config.yaml
n_kv_head: 4
positions: "rope"
qk_norm: true
optimizer: "muon_variant"
weight_decay: 0.0079
Each number is 128 + 32 x the weight over its row's rms, rounded and kept within 0 to 255. Layers, rows and columns count from 0. The size above them is the row's rms in percent of the matrix's.

# layer 2 MLP gate, 704x256, rms 0.151, rows 120-144, columns 0-127
size [101 102 105  97  95  96 101  99  99 102 101 103  98 105 103 106  97  99 104  96 103  92 102 104 101]
[[111 139 205 104 168 148  89 109 112 115 133 152 126 130 124  51 103 179 125 136 119 166  91 135 130 137 171 181 140 177 152  55 104 131 121  89 180 105  81 138  87 130 161 166  96 188  84  97 151 167 124 122 110  86  95 127  87 124 117 138 121 144  96 129 129 135 176 139 155  55 100 155 142 168 126 150 140 141 109  73  54  94 156 159 175 159 125 103  57 129 164 119 155 122 133 128 124  80  59 158 102 163  87  82 120 111 109 108 139 124 106 144 125 109 161 131 152 166 176  43 125 179 140 129 113 132 112 142]
 [ 89 162 148 148 117 152 121 210  60  95 148  84  97  95 123  62  74 120  99 130 112 115 147 144 193 120 136  90  71 119 129  80  93  93 172 124 155 129 197  91 122 117  95 185  98 123  92 107  98 126 123 132 164 117 110 179 115  85  97 113 109 127 105  95 117 159  96 130 214 132 160 131  64 154 147 151 102 117 143 131 147  86 109 110 123  84 118 105 145  92 150 136 139 136 133 127 155 115 118 102 180  95 164 131 143  67  97 136 153 144 111  90 140  41 139  86  52  93 174 129  84 129 126 120 126 157 135 140]
 [187 103  97 126  69  42 128 118 197 119 164 138  96 101 183  85  98 102 127 126 145 152 126 146 151 131 160  87 104 178 142  93 110  93 108 129 101 188 122 165 135 123 126 151  77 132 124 142 103 168 125 128 162 157 135 111 115 129 160 162  98 135 122 122 120 134 192 136 103 133  73 126 167 153 105  82 107 154  67 187  87 159 119 158 111 135 158 165 139 111 130 183 103 118 103 120 111 151  94 154 136 149 181 120 138  89 178  66 135  88 123 109 166 119 109 122 124 125  81 187 114 140  83 123 114  61 112 122]
 [175 129 104 135 119  91 130 136 122 110 165 124 111 154 133  83 120 125 174 134 144 138  91  87  72 140  97 125  99 182 165 136 121 189  44 180 118 140 181 184 103 168 158 139 123 156  48  99 124 123 171 100 181 128  90 117  80  99 111 128 123  76 147 141 186 145 148 103 144 141 132 183 150 151 146 197 144  94 106 170  95 115 103  89 121  66 153 120  88  87  87  88 126 171 129 111 148  79 164  77 128  40 103 130 161 163 100 140 119 147 161  97 145 132 100 128 120 163 127 118 209 165 136  86 131  76  70 168]
 [117 165 147 134 118 143  93 139  91  71 130 124 124 168 196  64 158 160 176 145 158 115 149 133 111 109  84 151 151 118 121 157 111  91 131 187 136 189 136 117  92 176 104 160 158 115  75 133 173 123 122 116 112 103  93 159  93  68 121 106 177 111 156 159 116 102 103 150 188 108  86 180  95 126 118 144 192 140 147 170 118 115  69 115 125  89  93 101 151  95 143 117 164  97 155 142 133 150 154  89 213 183 102 164 125 132 100 148 138 120 129 161 122  98  98 117  70 136 134 121  99 131  80 120  90  65 116 172]
 [157 163 167 117 167 133 143 197  66 102 105 149 129  84 171 102 154 126 160 178 112 140 148 149  94 127 142 206 124 161 138  93 161 156 141 129 161 141 146 204 135 137 188 180  91 163  99 100 168 169 100 118 138 108 103 138 102 121 145 157 116 106 173 122 175 168 126 155  77 144 147 203 170 119 162 129 220  82 156 121 153 101 130  79  99  93 107 165 107  61 153 210 104 111 165 153  83 109 178 119 161 191 155 145 163 125 131  90 184 150 162 177  96 126 131 160 151 141 127 174 100 110 110 180 103 128 125 124]
 [ 71 133 130 158 165 119 118  82  79 108 132 113 156  60 134  83 167 105 135 159 133 165 109 125  89 136 137 178 137 167 167 177 122 107  83 147  96 157 125 108 104  81 131 110  69 110 142 108 169 177 104 184 171  98 143 155  93  84  86 114 149  75  93 141 119 132 119 194  62 125 149  93 142 128 146 165 118 128  50 146 163 148  94  78 112 159 162  91  97 104 104 149 219 145 167 164 164 103 165 117  79 131  97 138  89 103 120 169 111 121 150 158 115 135 113 148  72 150 109  79 154 152  38 178  85 130 172 164]
 [ 79 114 123 131 142 138 131 183 173 142 150 169 152 155 112 183  95 125 124 100 119 163 103 122  66 108  85 103 146 106 140 178 107 133 125 100 120 141 152 136 154  97 108 186 212 194 120 178  51 129 180  99 117 167 160 135 139 143  99 200 133 125 200 105 133 100 143 130 172 151 141 152 102 148 188 175 145 163 165 161 112 111 106 140 112  95 121 116 112 188 124 174 107 131  99 147 137  80 139  88 124 118 124 123  85  90 138 167 111 170 156 146  87 116 145  95 135 125 182 142 157 171 146  84 114  62 124 136]
 [120 189 121 169 163 156 230 108 130  72 157 129 151 109 149 121 148 173  94 149 146 139 102 136 100 118 149 150 189 170 180 165 142 128 138 135 120 148 119 154 120 126 101 122 115 152  90 105 206  81 184 166  72 123 207  98  77 143 164 102 119  91  63 107 106 111 128 134 102 184 154  99 136 135 134 116 164 183 130 159 105 154 139 175 113 132 178  32 122  99 142 161 100 159 167 138  96 131  86 135  81 121 175 165 144 152 151  95 152  86 167 118 155  96 139 114 114 118  44  76 118 205 145 135 163 154 170 105]
 [100 166 153 116 134 128 125 132 140  65 137  93 168 146 172 138 124 164 135 144 149 154 120 130 111 130 226 161 112 152 166 147 179 158 158 112  76 141 149 113 182  93  88 135 115 108 112 110 144 174 112  98 108 135 142 164 130 109 145 171 150  90 142 110 101 101 153 188 143 157  81  75 175 179 102 105 150 195  93 107 113 158 183 180 107 129 133 149 107  96 111 120 191 161 118  98  77 133  97 145 146 117 115 120 155 105 103 123  69 155  92 103  85 109  89 123 129 198 164 150 115 156 135 154 147  70 154 132]
 [170 142 172 159 109 101 194 130 118 109 110  92  90  78 172 119 207 138  90 147 118 107 161 148 156  86 189 133 132 112 113 121  88 147  70  98 119 158 107 128 170  94 124 157 147 140 125 120 112 185 171 149 135 120 164 148 100  96 118 114 115 110 149  92 154 105 210 139 170 177  99 119 141 119 128 145 141 188  97 115 122 109 128  65 162 151 169 168 184 117 129 114 100  68 123  88 159 131 169 119 204 193 144  88  75 183 114 100 169 106 122 114  74 158  65 145 164  36  97 138 129 115 159 113 134  53 124 108]
 [120 129 100 163 106 155 142  98 116 121 155 125 128 124 100 128 134 166 121  45 131 158 179 128 132 143  95  84 161  77 145 115  88 126  98 163  35 167 171 133 162  75 113 101 161 209 159 153 159 126 123  77 132 106 146 137 145 148 145  67 166 129 114 153 179 169 166  99 103 129  94 134 107 117 147 106  54 114 131 108 110 158  97 110  96 127 165  92 121 115 134 132 187 132 123 131 128  79  80  74 153 120 161 110 128 155 136 103 129 159 135 122 176  81 144 160 124 120 193 145 119 130 183 141 184 181  98 173]
 [ 89  96 111 135 129 164 175 125 154 146 124 121 143 151 150 149  92  87  93  99 209 113 145 142 108 166 108 104 148  96 162  96 123 115 150 153 139 179 129 142 110  68  91 140 130  76 120 125 121 133  89  98 193 118 141 158  51 100 165 130  94 113  96  87 155 162  52 102 161 129 105 102  82 150 137 138 109 191 120 110  95 107 151 115  75  80 159 162 181 127 153  94  84 117 148 171 201 150  89 148  91  96 159 186 107 149 114 109 170 138 121  89 138 134 149 114 161 178 201 142 124 134 120 137 204  83 139  92]
 [135 101 106 123 126 113 119  97 138 141 117 121 111 117  98 104 139 142 100 124 109 180 154  99 143 139 141 144 127  81  90 117 105  80 105 168 112 159  66 109 118 135 122 129 146 165 111  95 117 137 115  76 154 140 146 149 125 147 163 101 182 107  78 124 124 153 143 111 161 161 207 151  91 155 142 145 160  83 138 159 132 117 129 111 123 133  87  97 118 108 179  97 130 190 133 146 142 101  71 174 110  75 112 133 115 148 139 157 132 130  93 105 105  88 121  70  82 101 169 138 154  96 129 168  78 125 129 124]
 [152 179 106 153 158  99 119 123 105 158 134 124 134  90 157 109  89 125  87 125 110 140  55 108 149  88  82 102 159 141  94 120 129  73 201  68 199 160  85 104  94 111 140 160 137 183 104 148 141 139 212 110 163 129 122 137  60 138 134 109 106 108  70 171 127 128 121  97 162 102  96 132 150  94 180 121 135 145 157 104 163  75 133 116 129 136 102 103  88 117 100 120 193 147 179  55 131 136  93 123 177 130  93 147 144 137 188  98 212 125 176 200  68  89 168  91 126 117 113 152  90 142 108 156 148 118  98 182]
 [223 134 107  88  92  94 103  91  91 114 134 120 104 106  97  28 164 135 125 124 140 132 128  99 122 209 155 172 125 109 107 137 111 148 120 137 187 170 194 102 188 162 107 156  97 163 132 118 119 176 158 110 144  97  87 118 154 148  59 118 115  99 133 101 160 185 174 147 103 169  87 121 166 154  92  77 165 133 167  90 152 163 124 121 194 150  67  93 142 159 142 144 106 129 155  78 130 142 148  86 141 120  94  41 110 154 113 110 119 163 105  99 178 149 130 157 141 132 142 177 121 143 142 128 122 131 129  84]
 [122 155 114 181 154  80 150 125 104  97 171 104  96 159 134 145  64 153 164 131 200  91  67 156 128 145 130 140 124 158 141 120 160 171 104 133 179 100 132 108  98 103 166 123  85 121  99 149 134 135 134 134  80 114 139 181 114 132 102 111 177 165 108 153  61 161 174 172 151 127 115 135 135 136 138 114 100 135 139 150  87  98 112 101 151 101 136 138 109  82 116 146 139 136 104  98 118  90 143 147 139 167 117 136  98 132 119 116 108 109 167  53 116 117  68  81 111 145  75 117 141 140 161 106 155 167 149 141]
 [155 124 175 107 117 124  95  28 110  92 130  79 141  39 152 150 161  78  56 162 130 169 171 106 137 161 158  84 153 107 121 123 113 135  86 115 133  92 106 101 182 162 169 122 104  86 167 111 123 103 165 163 127 194 162 147 133  92 100 137 150  61 131 104 166 176 144 213 130 107 148 121 105 136 170  78 172  91 152  83 120 108  67 161 109 127  86 174 164 131 137 156 114 148 115 109 123 129 119 132 146 113 110 124 103 117 122 169 110 168 156 119 118 153 165  87 172 173 124 161 115 107 118 110 120 146 130 121]
 [157 155 166 102 129 149 143 165 137 142 130  83 150 110 149  96 150 113 158 153 132 180 122 119 130 146 128  65  95 113 107 124  92 139 165 129 160 114 152 106 128  81 133  77 173 131 135 109 181  92 183 110 142 154 221 186 116  89 120  72 108 171 111 110 113 128 118 126  99 150 134 109 164 134 131 150 153 163  87 103  91 126 113 143  82 106 106 112 119 167 155 120 157 166  84 121  56 164  90  76 109 182  62  97 160 172 111 171 157 134 174 156 163 108  90 114 117 179 109 147 137 148 137 139 152  57 147 167]
 [ 97 119 119 137  96  97 101 154 208 147 106 116 113 150 127  68 114  89  88 131 148  97 163  89  70 192 136 131  97 106 111 121 103 150  86 134  50  76  87 150  97 108 175 118 127 154 126 159 135 137 133 127 120 120  98 111 120 137 145 119  92  87 115 168  83 194 166  94 135 130 142 146 131 114 227 107 134  40  95 101 148 153 125  66 101 121  71 113 106 125  88 125 110 118 102 135 137  97 105 121  97  92 121 105 107 139 213  87 132 151 151 184 145  95 133 130 152 120 170 136 144 118 108 122 106 102 191  74]
 [128  85 195 115  70 151 112 123  83 166 126 116 137 128 154 140 102 150 120 172  77 165 103 104 133 132 110 141 156  49  90  97 104  64 143 154  62 114 150 134 169  94 167 142 124 131 172 112 153 128 112 181 174 173 142  43  93 142 111 134 139 121 141 124 153 100 110 150 118  66 108 178 115 100 136  92 154  91 108 100 141 182 121 161  95 135 135 102 166 124 101 137 147 120 157 125 198  97 139 137 132 110 163 104 182 129 193 105 167 149 113 174 150 160 157 140 102 119 158  93 131 114 129 124 145 182 142 133]
 [131 162 151 152  95 131 163  80 155 150  72 127 114 159 118 147 132 128 143 150  72 106  98  86 166  98 203 133 126 198 194 125 174 104 166  40 116 177 111 171 149  90  70  89 105 104 153 182 153  91  75 135 150 117 152 151 141 173 114 117 136  75 201  89 167 107 106 166 100 109 133 190  73  87  84 173 134 122 144  89 102 139 109  83 130  96  74 138 138 203 148 162 138 113 153 131 128 120 137 120 126 135 138 147 139 152 177 126 127 119 119 145  76  96  97 125 190  69 139 169 161 148 136 131  67 123 101  80]
 [121 178  80 112 103 164 183  75 161 127  91 118 115  92 173 125 157  98 115 202  82 139  71 138 111 107 173  97 149 103 129 104 115 109  73 142 135 134  90 149 156 127  84 123 118 142 178 168 119  96 138 120  92  96  62  94  84 191 166 127  94 162 121 142  93 103 137 136 103 153 143 111  91 118 136 136 157 139 143 105 183  97 110 166  91 109 130 193 122 128 129  95 129  74 103 140 139  49 109 151 110 182 126  60 152 156 100  63 140  87 100  95  96 120 140 166 175 123  96 148  89 166 130 122 109 130 101 142]
 [113 153 125 119 100 160 127 121 171 138 122  52 171  94 126 125 141  91 117  83 159 173 166  82 116 143 110 150 126 156 110 133 173  99 172 131 162 157 160 109 142 126 124 124 109 165 133  85 132 175  99  86 115 121 171 176 127 180 195  85 155 113 167 110 135 141 147 127 140 113  64 122 111 126 105 102 150 117 121 116 120  91 138 136 206 114 153 116 150 116  71 104 147 135 123 127 150 151 121 119 247 137  98 107 135 121  97 133 113 126 161 167 114 129 165 100 150  88 154 127  38 104 163 121 148 119  35  70]
 [155 152  81 108  90 174 171 102  56 122 175 106 112 161 209 165 113 136  91 169 156 176  96 114 168 132 139 111 119 136 133 122 101 129 187  80 101  88  92 114 115  82 136 146 139 138 135 119 129  83 167  47  88 185 150 115 138 159 136 138 145  94 143 150 138 114 142 165 121  85 152 151 148 152  91  76 122 155 101 116  85 109 165 133 135 116 172 118 202 135 190 146 161 134 120 129 138 178 116 167 189  66 118 149 104 121 132 159 143 145 149 183 162 119  90 130  97  74 112 123 126 115  85 165 111 156  72 138]]